Part of a small language model's weights.
Size: 6 heads of 32, MLP 768 GELU, 4.62M parameters.
Architecture: RMSNorm before each block, untied embeddings.
Training: a variant of SOAP for these matrices, 137M tokens, 4188 steps.
Each number is 128 + 32 x the weight over its row's rms, rounded and kept within 0 to 255. Layers, rows and columns count from 0. Numbers have three digits each. The size before them is the row's rms in percent of the matrix's.

# v: layer 5 attention value, 192x192, rms 0.0457, rows 36-95, columns 64-127
# o: layer 5 attention output (transposed), 192x192, rms 0.0566, rows 36-95, columns 64-127
# q: layer 5 attention query, 192x192, rms 0.0455, rows 64-103, columns 64-127
# k: layer 5 attention key, 192x192, rms 0.0453, rows 64-103, columns 64-127
v36 087:149103141166097212095040115168106119118103087146114098135144094122089106111145134080151146108142142193102088176178137180128090133108177159129176151156123122086127125114150126201115142140129093
o36 089:096110116183077133094096096113075127091120172119126135135159080122132106142149105148146164112133062115181098130130175108081187146142150169126138124123109112150079106089109134098133124083091145
v37 090:070095132159167163123108189136097125104099152086159122159139150117088105115086151109151117141075123175141132121159166155148118082143110174109122130044108066078057168111111108065157095110088160
o37 087:146130099108162136085189103097146103106159091084169082126158140144097168125158128129160134117143105124093109107145087123127111175137123159084134079160119146176128157110131220126081116093106116
v38 091:164117018121163127189140079106128133108072100190117077167160121199100123147173129057115149152183202072130164100105146138173163110178152166069093160123153105135192174092151067150133129182092144
o38 092:091154129114090116133127091099107123103147156132146118076133148145094147135137143125184116151092155103197106145112159071181190160114107150163094179174089101132185136087099077116166125141119088
v39 093:157137131130136147124151120127111154113124120106107120118113144123139118118124153118092097149114126192096081111127133081134115127191150116170154113116155149073164119136088045138110207074139174
o39 093:097149148126172082109189147172140107167137156094210171082147118131159087143084165120075142086122122153137134073111140124200177138159086144144143146140119192108138164098091118050075163105116143
v40 092:154153167111131106154121104155155173140206148193123101066182104130080125124131049119111117147103063147107100167098145097090098127066138176094125182101093155101122169131149130137116155104103187
o40 091:137115130138151144146113176128140170099138184091107175190144129118147138146100136074152105104061082132113098118139175128165160130108144105125102119126173162171120074138128166103124099093108096
v41 087:143091148109123108152152110134112144127123125146149157186093143117180209159171172079094142127145087168154123086172112122157148103078112131213158165111159107102144157107097189158115103119113063
o41 088:128115080090117127121112148104095071111163123124140185098126156134168098136144165097108148090136137093184160145102076112116197118121141146078126129074105188219098120173150129151153171102186179
v42 086:111138135139173116123104155111142125079187113101092135168112137105156163170106088130128101190085180160092071158140158232122101115083194126122164116124184115091157103056133152131117160143164137
o42 084:176138106171158103105133147153135103105106169092157095142163123135134112146138124136142135134115148063196217078127144157101050071148113067124145126122136110099245109135130150059159167131111097
v43 098:199104164097138069149057142182151125083148160136112129129158153113095138172165177186110116095135155098086118106122107162203133117133206131143168121146106129176146067182097216130144137124128103
o43 100:044141146139136098142136114169109126147130054108094156134083170129134135157098150131188117177152078103110105125165112093110132162172152133168137131167080178106164191130140034133129105085160115
v44 089:090137117134190118100142103069132142112155124163120120099130123125168113091145099054116072126092091115163144150123091073159165110079124117110151124186135102068082167110079097157101094105067138
o44 090:098121173125214136156087117131117111153120148143107093125158069141189102176100110102108155080134161184086109187126153130174111103132105071161078076112160145148163119185103170132068169187122072
v45 091:115124170148149149093121127126101110152156131115084110149137154106108125120137151150101108113161188109066076160154175087102075151159137120107125118151063120146104091133099132148119123178086105
o45 091:163118164147169158167135158105136176103141126140084124174149116128111147114098136126116077184122100114151092147122103120084141134103145172167190147085090116103179176102219144088037068116100142
v46 095:105131163092143193141184183122151151078136141110080153171122061114210024115116100116161109086057135156091147140117174113104147082130126099163112153156115132089163147137117174105140158132112151
o46 092:201137146134137113115156076120082120120094122183161152141152188145147149152080134142134066114208072133098103135182137139097145135118164087108201134155161118106116109201124155080165112112165100
v47 092:074102129184152105103094072144084113152127130071176139126129150118181101127107093104101173136147117141128187112143087124103143109162092153100139084105085109137160063170101126113159161171071125
o47 092:147055120137129139150182122120111150121132145187131117105140135165094189106087119132112148133049157173114155098062123155099118105148114135081116162057183134117139130126115123146134132136159183
v48 092:138135146106097104098113129091107047110123083153170121117061134093154128083149170090109102123142103111140129111141045147124152136174134131133135149108145139127155191096131142070177080126175163
o48 093:113133152120169111154113108064136125138131083136108075142092113060133112157113155160168134090102107080145108084153155154098138111040141106136121116145140065169143146154160132127146184072094029
v49 095:107067121071123070167138085099107182133142120146117199127122065219127160076152105084109116117113165154160065171105092150102123158090139074129107170126145095212056158102173104160172113121089111
o49 097:122120061105145086149127139106181080120132148106097150094138088050129127141099150104144106107162147110189151149138126143090109104152158181158137055171133089146095088148094129125165118134165125
v50 093:193170171173110115158147145147118145114141123132138131141134099142200139181110116163188129088112152092089140147125154101160185105197053130049063136170210115173140166111120188107117161158058139
o50 094:141116112157073141157122137164154147165100156107134117151111220155096102097103137115100138108097153124203128124159163128128124122126158100133139106117085193066167112152093111082125176131181115
v51 086:092123163162108148137163153126070070168120126143115128109158131112123135119137120139107091063140156153160150137113090174143174209160133108085084122135102165101128167123096160154080118103159113
o51 082:127171129138089085168137124169079096127105151131077117169114092078173153087167106130136114143097135107158211119128134111074167143155112072134162150134131136156141094131085164175098091168138077
v52 087:128151135139127119155135107164093168173134099090131105094116069080127160193136201146106147155121100163141148092133117104118125119114079133126154111104116089180063083095161138129206175120132137
o52 087:100084162162089129140121093109065117110145135134068162143120161135158098121111147125076160148168128143073128152114198153132167089123184118107133115162175134144118129148208217115191126134115162
v53 091:116190133136157206147160163182131144150105126132196148126055148120172179170058066113153118143089168127106094096127103167132133136145179081159135143126135112119114130082142167066127066127102190
o53 091:146096128110095152104164154129138164063113116127100128124111128116121129126158127127091213094159145142093154203133132124116115129154121148181084128101125092109100111165134114100113135146198055
v54 095:070078085092100078124163126089117131098179135159128125156129102143135117171118165152164110173164117148164102158151104137133134117151084078139102107143143123147179117063118116121064149177151139
o54 091:125133070074135137140083052041154165106121104120153123121099117115162135103143127094128077174113200148121152162182128116141086126121125136148146091142129148147181142126096148112151137173114131
v55 090:198112110110169104147106162133127085145065137102115116153157151166083189137126101081141066100069119188096128101162118138048143147113129110159157111164136160150120099142110183112151154118161114
o55 086:121092137145141164136144097132164120097128152132153165097083112111102114102163134156172112183130140098114116120134177166119106131127073110129050142068139122141118130131154109131095142157076169
v56 081:148133080067083109106123126135157199126146134139049148168142194151149132151178146137133152080119099107133156052103165110143094099087165141147120118125106107135113162161119156143122168166080176
o56 084:138158103099130135154099146148121103101098158140144165071085140127090126138083121115051110127168088162131114161097074138160115103153158127156144078173088183159143173149115108156128082160152141
v57 087:117158167108075088094119085169139161085122204111123089156144110163148114102145117200128135156098182034089071093105145075189146148162155105108122113112091133079154127165173141152123120068149138
o57 087:165136162074105138138130121141110132176071086159178070133084124123158102164137121125129162140164063162081163103172148104134154127120111145077133116139162125093139173104128070102092174141127082
v58 084:129082175079130157136108162105176107135111138157101126086168149127096166097164132152183185168143139135171142081102148159161108200131084131137082109076114154149108146175139155063117098177149167
o58 087:093145137128055111096161171097137119116162130155113099100119108158169141127123123134125134180151089141148101122181081144122155111080130122187138119178128171129105115132163164157129116128103128
v59 091:098091154143092066169121056174150132169061123149079083131124170111135185204137110120119123098161079103092146120173080109151145104130133123121097147112116084103139102147114056089139173156063159
o59 088:123103118142174184083141094057105096129117175130134120176131093136118070120118131139130159209139095076140159167077132095130116089109167093056119135110092133117121117184056183127191081165093129
v60 085:104161175197112169127160120067134104102074186123116097137136133132190192190130158139133148126146160140127125134133137098119130152077127109121173187142129111203110144104148062097163139137154096
o60 083:156067138103114139070112124100124177140138113153190099133172074111165101142117147156144087137145106138124177152103101138098113112137125169187156196137127166106160034151170152147137101104116156
v61 100:119102165123133134046162178105167114137166148098115125162178132141201126160086123152167135086158181126110143143179120194184162114112125119127185116097089171123124176116131128133078115116123177
o61 096:127129116097177105160147109156143156179172098096134157130154171173114097159113096154112141147128109075101123145086066065142099116135117109182153115219125172105164123167175140134159157123144096
v62 087:126098200079117207112086107165127181102098163211163146143187123165115125077132096170129050173150104147108181132054112187095101172110118112129143136089097097139085088114127227127076130110118118
o62 086:144117138160117120184154134152146070107109125067111095058146171099130107163139160112104119087073068152129138115163129062135146133105200144173110177139165164119143106180132127155116130130112110
v63 082:078169099136092143146152112105167132106118121131131106141222122085118119091142129114098131075121142109122118096148194152138124090154114111159132095101163159140127156157127096167090103123079089
o63 084:136118102113175097146111067141161128143168163125149107106139102156101138158119187179118120123104101151070117125152113090127156158107183111064119079141079154173143071108083081126087051118122148
q64 087:116174102207151139122114144132163148139096094114137149105126143169183151170182150139155151160160116117140099140138135122177150119078116109147129133121109170175158105127091160139130143198129114
k64 095:131138161094140108126115124092127153144122176130119084140075138094097148066113093138070104104153141092121143143111095150085173100111150135107155147138118158118133094063145141126166106068120068
q65 110:094130096073128120149156100162122131080128154116100046224141113098127119108074128121157102128153148058119100119139127126156108203033075146120141119157089187100143113130082149108152120136135118
k65 187:141131126043099157110134136146140085151081072154092078108163140118117129133056145188148199127090048099112097112083140124183115136141119088177142131134088091081118150100108149138153119121137166
q66 122:138147166168187105075127128107129143122126118103101122085127152191165105146186137146110099141144170137100113165136175151119145072143164121113165101180164114156114109135144129172090070123086100
k66 096:080098163159145098116161124138127122118138165122122132130124128163167181147187073073103056137173157134097139174154125109080133126151090139107131108057151091141169099149128100134093146104092141
q67 103:165060131189112168092129115172115194119118163190123119121087074137155141111137117192149151063152197166108131072163093109159101103127141122126114108051136146111110109215159108178104163127132116
k67 096:158132171219172122146152136102129089140121072122084118154120123110172097117146127141149132138115138150111123172153167163125123186100191152231134135152124098159164143160170141047116142109121140
q68 097:153139161140142156153151121105116156110123176115117070180123087146185152154125085094102143139103142112113136110151121132166086142085080111130141132093077098091172110106096108101144138223103106
k68 075:072125176094182126149190114071084147143084142104180153163135135122091148142128101077098065085154145174137181134133146141081096098099141155146082134164125141212154105122176153133107119083133095
q69 091:119127092088055120134170125158115115119166169124108107188154063093112131110070109100106128138095096097149133141116103086132125233137148126133128089085086163108121144106101117124109139147165174
k69 099:155149129088170131169155124169126166120122146106096082166108153155151136155090104102121141174152124116151089142106109105137092171122059131107156120124146135092168085088194099164168109119114126
q70 091:124139144155185145070128143093159164129132081091150195092112139180145160128189155147107113130145114168076144142093113108126125063131098133135106155114174071176092105163108112172083129139133132
k70 242:156163093051113165146117140153133104148105080144096077117132128088099114116043150183147201123097071106145084101072141114185112164111110107151157131150084140086099141078143142132168117130146159
q71 099:132116139151163094181100138140129117131126119092190111118099183105147159086158106078114075155188150144140104146152148118095092187130047082082119123122149144148194185100083099163147120166123202
k71 093:122094160165100138108141134149134156096131162119116103176159099128151089139141152114106116185146124073125211123152179121105133085158179088094145138172136184122094063162147151112028136145149175
q72 103:139179084139152138095147125125107143168131091119110124127130135134155163135135067152109135128131098094130095087117129100114105134131107097132183161123126143111190165202174149154116139089116165
k72 090:170168177152109148137133118145153147142088149125168067121170129135180138162168123155160121104151132084164180068178052138133128147134179165147139095142137142111114147136139091147142080080160098
q73 096:105160088120087180208135153139102130114107133160158147126086159153181105113133098174085138126175092126116116124059167148073132104148094123103199135134095111122171126188066117092143144133103162
k73 093:169094142140142095094119169157153128144183106168113041161130121084080164064131088075127113166117132096081078081146144095103106110130053126111143084114161180119127093115117146106089129126161125
q74 099:114119114145116137113080103097115154107083166139128121049121198093123132171179094133106151157113109093071116139133112128105196120074121122143087115150144059145149147118194118089087102081123121
k74 094:188142140143102116114125174162220122144137142112119070184184128145122104109103155110121146181139085169137112064185089083123082193147125135107158188117136149168174104162107109111219121191117129
q75 100:140094119080104160087082134152095112140140162121175069115148153143145131105096125071095157091182097092081104123084147150151139119156051147099092108103161083147144175145112167183061066080208096
k75 097:123110126190123127107167108127161094110159140128118085135109109138160128124135091107155133087102096037127131161115110131102123128096141118129134121134097107097134140139117126136141130123105174
q76 097:120111123142145136117109163084137067112167100204143107135164114119113099122171115132177137117099094165140107175105183186105127135074118142169169057110117079151153202108121163091058097104096139
k76 087:147105122129152166122116116101118160167035121158094111111118116135121120097115133110155156120131140150110126128117106087170127134137106138140034102142108151108095076138149105153088126120088082
q77 101:135121152082123090156193125159112156158095154105085120105139135050131115135147083185128118144127137142084122156192139142147062170179137136082138101083154158127151061137109139138164145118086092
k77 091:147129120175126127160162093137170165180124163150138120152091132056135150076105113097151109146089137223149133110106179125083189068172130124142101082120080070075144098174111106116185116150101095
q78 097:094070122184116137168114103123131163139121140124108122150122121129182113122113099115133133150110145121157156113101158137160135194104075065136136119145153149151083113154159136093129158043095109
k78 088:118136154158121130072124151137138096142088068120084134099134155174187133127083157156103169130059164160081119087136107121115157067107148167113113178110154083084131097068077106152150133156162179
q79 099:140170168121098145144177102154154112174117136173154118170121093231119121133074109097081136144121086113210072144120104140125085107123117113127078141134128099136136110099087138138142116153130054
k79 090:093154049113128142221140105123117102144123151166136105108151169105138135161144168122043141106127159162130072140128118156133132114091081131133154097123074100189108151189160131155082118115159162
q80 097:129111140158137137087179120166093096133169129145114111190132087122141140160183144169126184075054162111097093154122144102178106094074136085195108162057075108092135074128131166120185084123132084
k80 093:117135115154120137197134151147187183060143142160097160091057130143099147114100131104122143100185098100043146120146115109073119142142063115157139150183136120176119056138146158110145158121119147
q81 097:097151120090175122086172145156077131118112164140106132081152072110044122113139150128135156103126111113161117137099145121153137074166166093145110077139114166118122147168157123189151153163175141
k81 091:157106104154124143140139198140138134143165193114109158117113199148176127174200079097076094129128116134168147158130097155145153172174126150099159144064111145182114121096139160111144136113095122
q82 095:091112095137099177144104171136102160166101088121118090102147124159113114147085107191163149080128145112124137144213113119175103167099090113167095133127163145176137148098084144126137123114173105
k82 083:126199134125142136097161075140128161124079128151152165158162076160161154175149166112154150162142137142126126107086108159110145160148127118173173122151118121153201157128119140132168156094121150
q83 099:082143090166093128183121143125189118132116154166115096175110128082164147076068126111146146183123156181117135199111134127125096179129086108084107124131129207129214120091116071146113130121152101
k83 099:131092117130063096166126154095135164109141119176125131092157145190093119125152193173085106172117092108151182149093180116132171143134119122111123171139164175041168069148119125172152130119189129
q84 097:134046136158110104122105109134118094135148150087134121106159046130087149059149180088166111123165173131129147102127156093075112140097130107087125173165086065133088138112165198131195109143182174
k84 094:150121187107175150168176069163087155137116126112178157170139152142134189126064103164077150133125124113108087107100163140160112201112068102078142131097133109106165122086156090151184136138115096
q85 098:082096068069144134112081131196126125109103132086172140177180125134160169156145105108152191167146130083167143134098153083105156097157121163102142089156164190141191113146083085082087039109144092
k85 095:167115146197140100097147109130091169112169102123090095109123194154114096154138131145164098143160165148080133109189120156125143073153145095098085162083090099158174114131132134191098150104178135
q86 095:137163128115112108070064147130154125155160117089112143068114155140094105127145100111138087113139147155158125129091152162103142097104165197129137131087156129101088128174085142140125115044099154
k86 089:138109080131174133139153121177190156165125104126096082085111098148077147048139145145178117089124093107096138091126165120142123108152170082175044155131151138126105152098152142099130166132143094
q87 097:116149124124159127159099159142091144111153129149123151171115134116126105102039183108142102111126091081101117178107136094110127155121117070088086131072168128065095150114099148195168118110065092
k87 090:126103153119148128171143115136095187104122165118129197094140134112105078119163164165150100153156119120160103143137088066105099140121094099110177108087074051174094159109131121116125110126111138
q88 098:139085130135124133149135141094181137077098089119166170129112149127088127164110173112154128137101088056125082141149121102120123101115079072117124106112125131130161176081134077121158115082149103
k88 087:118120092066131112095134143154145166119151127106122111108146135142122121191182162156123082165162104116148133139117133145076165082136154213102093107102074120187158128117174128126123106130072112
q89 095:128150174103162092098146135150116113126135116175116160120158177176141135116163140135100139131183124084116102138138075139125160161170203104168118153141122117116136094080090075133137145167100091
k89 088:138131102179136076111123096177099082097150090077169170093109122157136098155159129080084130160048187118109069155098108146186121066148139126112213131118142085139093150110124174121187160148194116
q90 098:159081169130068154141186181144138148132148107118095095097166111141134157139109164036124133090144043100133153155145102096094135124165078149075140076153076131177142175094142131082174107149061115
k90 090:168169071089120163139085110134155122134103134159143108155117221093133139113170114172043141099118130138131126123079141148133089104092099148150116140115180136095121117112196120129111130012154099
q91 099:080135124120153147178137154101139082053155181128145150139088125129149151161108112115156161130165167126101090121127107147089151177140074100125113116144161101180146112196149170162131117075047108
k91 086:139089136106096130083120105124106116160155104131117132095157113127111053090125143175174149141132101164144183111201138116170132144078111129093112139120105109136133136100117170151089153250168130
q92 098:171165091130087127110055162119144148080097087139115110129158098140113169107076166174137159170101151083131137084136139107099124124091118131098140137136126116099142065166089164119160116102092128
k92 097:115164150186103168169162130134086171168163136115182077150129091115104093151125148037097109143150087160148136167096183104112101128147081148146118064106138150149120196115172104134074117111099111
q93 107:159109102111115124120107146178137132125172135130151096114159134112152110145148089174105127094091144093131103101092101071118144108119142154148098078127211140160105106164179043113144151136189129
k93 094:090133104091062178129145102157170153149107087158084113178097116156094137136160149163120162165118107169162115140151202138140161136110072123164178128147099131148154127120142091175148085108162082
q94 099:140089097139043119097161173107192100133125117089139166164163096104095074112095086091162142141160050087139122164130025194064130130157160106139150105120112104144186062118089138157115135156156155
k94 089:099153146175157062157140145079070184151092111120134139134119146060124173055169085133070139191145153156105103106125166064143124132141154177057141147115107188090091122096117116100159121155109158
q95 090:135107148098097100081090073063171195114102109111133055134148122144075120122140111139146114134125170114141189139078077121213113138205149135103111166162178142153105093185140094125109106111154117
k95 093:106163138176144135127102193096152132133150141106139148157144173123175135147116153160115148106118130138086128120132157129121131120089128203129128077124093097131087128157128155169089091086129217
v64 082:143113149131125184122146103134211116103129153133120148138126136096136061158141139042117134091163177127162138183135158139100135184103120153112184095151127146114127206112186130148089121079133134
o64 086:091151176129159171162080128119169120118089151110127095114139169182136128103111160158141150066148126110140101126184147159132094097150080147183115117113119100155121127046156141089159137115140071
v65 083:194155115128126123139162127112116103113118161131124139092130096179082052147141106145098080165168152205087104094133115101093053130127127126151161127057090131127084114194153056150089088158151126
o65 088:091150092178046156151154170095100125141149104178187043177130098120087137119155113179108134145167118133106110112088191134168183119134132075131115127115150103150063127138149076132102149177132113
v66 096:170122144125161085122125132089150091110092141130104049119134174182153147093149114158129137158169056045116151140096063133125074139168075108110129095179178112076171146142156118134157119119087161
o66 101:136114103129183113173120140159120135125130101137175149106094167119142134114172178195162175137198136127054065152130098101141189080137149148135123148133188115096104134105126097096102071102114152
v67 093:151108146064083203179151153123131156143099137090145145130074172169104058131163210154165090099124179147095114124072074104126118106208095152160108077082177091133143109128165096140163132063104155
o67 094:146146198091181054118120079118126090096125132129158157103089135099121107089139109076115091166139182124096146159124115095175110092093160137142111089056181125130134122154152164140159142167120150
v68 091:122167106123089117148138147163132112126128103151164151146080131116171137055106188190144219117132135079117109099141038122090120115118087142050116068112164181104112166173136109105100157116134147
o68 091:107108220130131142168106107120106079133174122151185086132124183148179086112092104128120180171146163079093104152118153154142113095091111129145107147108148174088176136107167095184127112122113104
v69 089:152090125173117104148166120149130139160080104119142142072173178166188109210133116155145091055165119145060142116139082175162129146102165149130075182108157157082192153119128085097122100100099142
o69 092:111112124134109092125174113125159097090087139117133150144121138136087096154102182164195169123121155076168081152155103100170155108148182159103148158149099130131135105142123098103137060135194118
v70 083:120151101136129177128150115049139136120109123109136102136126137131158073098155117146148168110110139124074061141115158153153123154117174157151199138180163152125121174083182121120098132152156080
o70 085:123169080133144164088102195190093084105127125118116077100116076092127156144181124107157115062096120124135116154147076168105177159117165157180082126114117121125140151120124135131086140112142138
v71 096:116158151120142165163063084091087166148082141134190164107105135139102153183179146078109090115150144142164123140147105130146120093079165050120101075121129150171099120153160098155136151148137113
o71 091:094138138135133143137102120096036119166145086137132130115101109083161145133043181103084123125106103197153140144122122100151147090085068103103103119090132107175082123128110169126111103150128105
v72 092:073080166098155086107167092137183155105128146119112093163129152143120146133116090109111117162072129106111155120143087162127100116117108134090064061082182198139171162158105127103164163088130142
o72 096:133167153111160120097115084097127150116122113156117160115104121140125077113147141135185070139158130174125120122155116146164127120126138164110077161141159152144139049192124086153150172113142144
v73 088:157036097128114098081114087110114172082111136156095110140149111171144163062108084154122115128115111145119094110126108141084083165095090169078092115099135195098133145171130204147162118126142116
o73 086:125123068041116112120107149158213096149164133082088089167149164197127092151156177081143057113118111107071038089150044178149139115147099205155140111128139186071107115171071136141126164126081088
v74 076:084094134121183124140155165128137179084139097135154116108191096149179174145160157064163104115114123110095119124129085126115120138099137154147087132134093071132140142080087191119178157093110139
o74 082:128077104147099154159188143132104074127040137158123087144135109176111117140193113096176103152143144058108098122152156105095144129166132154123145124123137169150179164217110128110171136106147126
v75 088:140127111139151116100154181055119148087151126130136140071162138123129107051101144142148129168143107149092119091101127155080154117103136108052136172113113151111198122109086182087093158155071149
o75 084:114163128154096143077117204110159087160149140110127128097136109207105132090174131115174128110185131114136163073138152096151148160135178131082126101137124129122104142141130102133162194127106176
v76 096:118160115125131126092120152081122138181125149108124207105125088148079126130148157046126135078089162123126129142198150124127148064144140210148105152090117180116120161145106076085089188157135139
o76 098:110075114144117100115196166131139124168146154177144084138120113142119175088124080064097156173081088165170192161140141112091114205107127083160086180089170136126106103180149112135138156104141156
v77 084:171150158081128143110096129134152109159131103132120096089162148131120090090174130081172156128139154102156176154131192093126169124114193128135129149149164079157106153098155067120125140070089143
o77 086:167136107152089104135093065142092145159116162125108109117139107156155134114128153116115095094066170122175098134131126128169053167166132169142173181119069092150140133139125171090084207114086114
v78 085:104132094123117055095132103121145167096127101129184127077147120152042118164158167123147100149098196150148117140108217107146086072135135146088183160110085131179094097088076158122152089152116081
o78 087:121125105153097115156150124096184198149137117203195149138191076097175116135128137105083097136115097153102138113140191091123121144138171160139128110118133153203170178113066106153105177143095164
v79 088:119120157128093110148142142121125111204129124186170155091099110117152089134147158135135093144144173138092080152187142107052114108210180125162158134115116115137135134065154106155104096136125101
o79 090:095061134131114141174090190069119175102092172144172128195127121103101133133047125037070127158092146156172120111097196101104132074101121101147154100100094118124079136128158144139080113137168151
v80 096:175108129084140116086100143107142112166121129127160185114107116111067138117189098115160124116119174154133159121076155148145166107125124135190172127100105131122100135090168127119097146132118129
o80 094:149140149195092175127180143066098133184133118099091197181138061099126119116158088118138166063128185166184122132099118147134131195150128108173178114117099090156122126125165112113134203130126159
v81 090:078156080125174144101076139126064103140135045150161135129106110136122128187066120114134086132098071113153139129102135152101146140142090059108142123095101191160106131198061114144124133128158166
o81 090:116081114164139097114116175097114178068155139103158093142082106184144126112083164051148093195092104112151116154150179097142083165125049123056149107063108133070150081168112104103088082179117131
v82 085:120158124076102085109138142112139119114110106113112095154102181093069128131131236146178157163132122147089157112175153114079116105090155129096124096146120116141143111091081146053154089106141068
o82 090:137079108117111099110148152099155114138111107106086225119083114059140081123194100131117089118086135183134132119144165108118181165074196169119104092143105166141114171072126099141161183098126145
v83 087:107167146069150147147177088132127123102196140144142079109083132183134166175159119109099116105123167139081073115134172129143152116126128080132190085146123089138141128088193130183147166172133033
o83 093:142163089142124153145126164123110116110112088133133196073142168089129118141088185136138171178088132087112187131121070179107143098103104164107155141134094057170068175148141177139181105164107134
v84 095:112101098130143096156137163137098184073118189140121126202192141127078164097108129120182162105141172161087081117095087150160145128107135090107133163175105135084112082089141134113125128138093138
o84 100:183141070146153127105155176063112140169106176121161106085159125111095160169139089091113110128117127156044133125104148143122180110123089104120115161143153076101112176117101180114157171127059104
v85 085:131109146134136117134119134113138182147089137069122127082119111129175140144095112122129085166166061061115134113108189117143042097135113039133118096156171126103156099116110085157164113180117126
o85 088:117132105108138090092070048091090090129074136081138157093146133059105118115126167046132113156127138114116154158159167063172129103149156155076185138110138134080165123135123140153138052151096139
v86 085:098157189111166153202129123100123105125103084078104124114142097097142106145134149092091143130138183117120147213099164146170123160112154109119180146124157180109121164119078175095168100065110151
o86 088:102142184102129138143139158123180159142165102135201118146144149090202130091154163121161099117080123199097100178145175114113147201115115106073157137140128176100141130122125127111125128163146121
v87 088:166139113113173142105129186146172126139119126128078142120131123130161133056125173174181109099171114120105104119084088160113117179106174127100093126106132105165133060163118134185096112136161119
o87 089:177148172087180129133134193103146091124052102135187083146115096149135092182095075216129066094142185094132096103116140108071168113144155105127059074158104093104177143157108115144114157147138184
v88 089:163092184140103157158125115120225102127159168154124117055126197117115098125141097126170155132105129110149163093158129163195135140084203131146129155083132128096124128128148131087080133118106131
o88 089:190169093165152140125103179153109090197164087162130150106100105092161110141170121157099167091140147148156105098149103105111130131105147142117189170138164121109168129132109093130125186127090125
v89 078:106107091102067091146174111128143138132193171093149138090156145156110101177133135123121145178161081128118117140094159154137160140083174114124106096131160137102172182183131107123140117192137138
o89 079:150118148140136115166148154069149090152155111145136120142134101124120088129203192151108165098148100099134179104148060111117089166076184148109137100088124161132099126084129082163123152154100156
v90 094:127151051130079168142160200120117097076173108144144161143123120112139159178102124141118136102142138178105172100137109123107146065203097123131139120180076085147136176117125122124065127143089172
o90 102:107098149087092141156112166121131175129155150124110157083135115105103146114098157128086126099179100132117150154091099113052097155092145133183103084127109067220105066063156091094136137154111089
v91 081:089119065131099122138139115135126133167136093188171182136113135122098112160133116128104111024134096109126161093145104135113104166105118089094174131128120118110120123098116159082151150055103117
o91 082:091134120097125108126108115135138159093200174079066147152142151122148166105108135077164139122137121095119139100117147092131146157095095128161106080115130125161095125074179124111081146134121124
v92 084:132091140115143176106182115122189150137094137160132121120110081178086106191105097128121132134099106121099176052079097093138142117128142172109089076122176139206123141075113102111100129120162140
o92 089:124176108104125147147125128091100142087095104094126112098146148099096147119097133171132068148145138114151135138144128160093110130062103115068175124154146118114156129122179097148144155116148124
v93 096:146115211169102115179118110142108148095171122096062082166137175137114100112132111190142151150137138088141113078070138146129090154110112106147116132117118131075086127158204108145105123126117103
o93 098:165191145161115113090110126185140083136086104147114132114110187091151060163122096184213160073192179108058109138125096117173123085176148104096140153144121166170106115142133111152135147083125104
v94 089:128181098146108160046118155118126128145087093140156061175188150143173107176122123135095139107103130117172108116098118127124095108087158173126119145130113107171055109148064129063104194133134163
o94 085:139138071143063159212118089213148118100115127101107100112110121141209141141166120194109138148158131154109116150116116118159101152103117128135107092149115130129175136119173060124131104160098163
v95 089:105089155104123084069083090107176092112105171159089145178110130156102119094183109105140099168127140160111144110185172104160157131129128133075107143144151150105089152143099083171155150104112180
o95 093:097127108132144073039143150148122153171076075060113146151126137152093154155148089171108132129103157159134121120127142139168157105095104134106129200092137189141073104177106095105111196147127137
q96 034:147142202095170131115089138126123095133124182113118090102174154156118185104120127127061095074090119115097141114044093127122122193091114166095148084105186105084120116144142160183106138145143139
k96 031:092051111112135097159154098142137161143133089132148075123050090143157128150136146057164106176176125127107163132180190113062108082099150086153154139161025107136116112098040131124090111147129115
q97 058:115156180102104113127145179114137118164113161126153106138121102110147113156123087090146133136116172124063120170148157106146175114148171136086071185194135150091127087213120109152144094138133106
k97 065:161096087142138174158133086126166140148153146104100140122163141134076163148133166135110143124134140139115113110108131140178168085074068171154197087119145127126170129088172128114172136105104091
q98 076:086155103137118098106128120151129149130106126126140145113130180160212153082186153196147129131166132128126117124121125102131161137197139137129167137168175161095121136152100111172102128074064142
k98 095:142165118139148104097129145143122181055110126196145119146098096091140072075138081145113135060173183091135128095114102138086106117106073128145171128127174134079140145165162151157079120079113115
q99 099:076123110119129101078145107160130082090122126139113144147129167068093098176150160101107121128101104124108093151123098091078135150090164175154155108111079150070134127088081157169114148137094175
k99 105:156124118174137126096176112126150120138085139147122100188138099084127151132130147151138140083126093123112112169172146126127142220067143153169099037121121123114093063112076153169161134123129111
q100 034:053101181158169136120120128038087123152152104071151122163157086106166157093127081158105146112157154135150146130096079091109151154094070078086090114129085098079072093101100083151187144109137116
k100 033:190061132164071098138083119115120144125098154115124099094050146099088116213109133060155139120120124081128169109123188125158132113130107118176149195139122095163134152081146084169081095124071129
q101 071:146080113119117122099168097124102150100100092118134147141161079136139122129112124145111083124102105186069146159174086096210075120177154154091115139114119138120163123150149147103141118137143153
k101 059:096102119143090103117148077142111135110150099177161069130133136148106153099110160019139115134097069140122180155151119079115161100157127132147131136173129195138132102149135114117079088110192105
q102 088:163152111055161139111095130143110087139173105146118139110115119128074126066074116152106221104113112151138138118102115087125161190151055043135177131075114147152109124072125156152089073090123089
k102 102:127131106051163162184093140142170153152127118137121095154098133121224179072129172128115166120133117128133072136127153153116191154149094157122180161132111173078153061107158138070105154132105069
q103 104:133173144140147141160114107113167145161069159148118079133160115163100123074123109156186103197132041198159144160087160110129132080133143104137130132084149127110145048154149125114109092080185172
k103 112:123124133146136140096153179152186132127107151177142096166174182175154099174151069101165097217118093122183112148165175152105132117105115103081160170074177131092166145194125099170124087133143151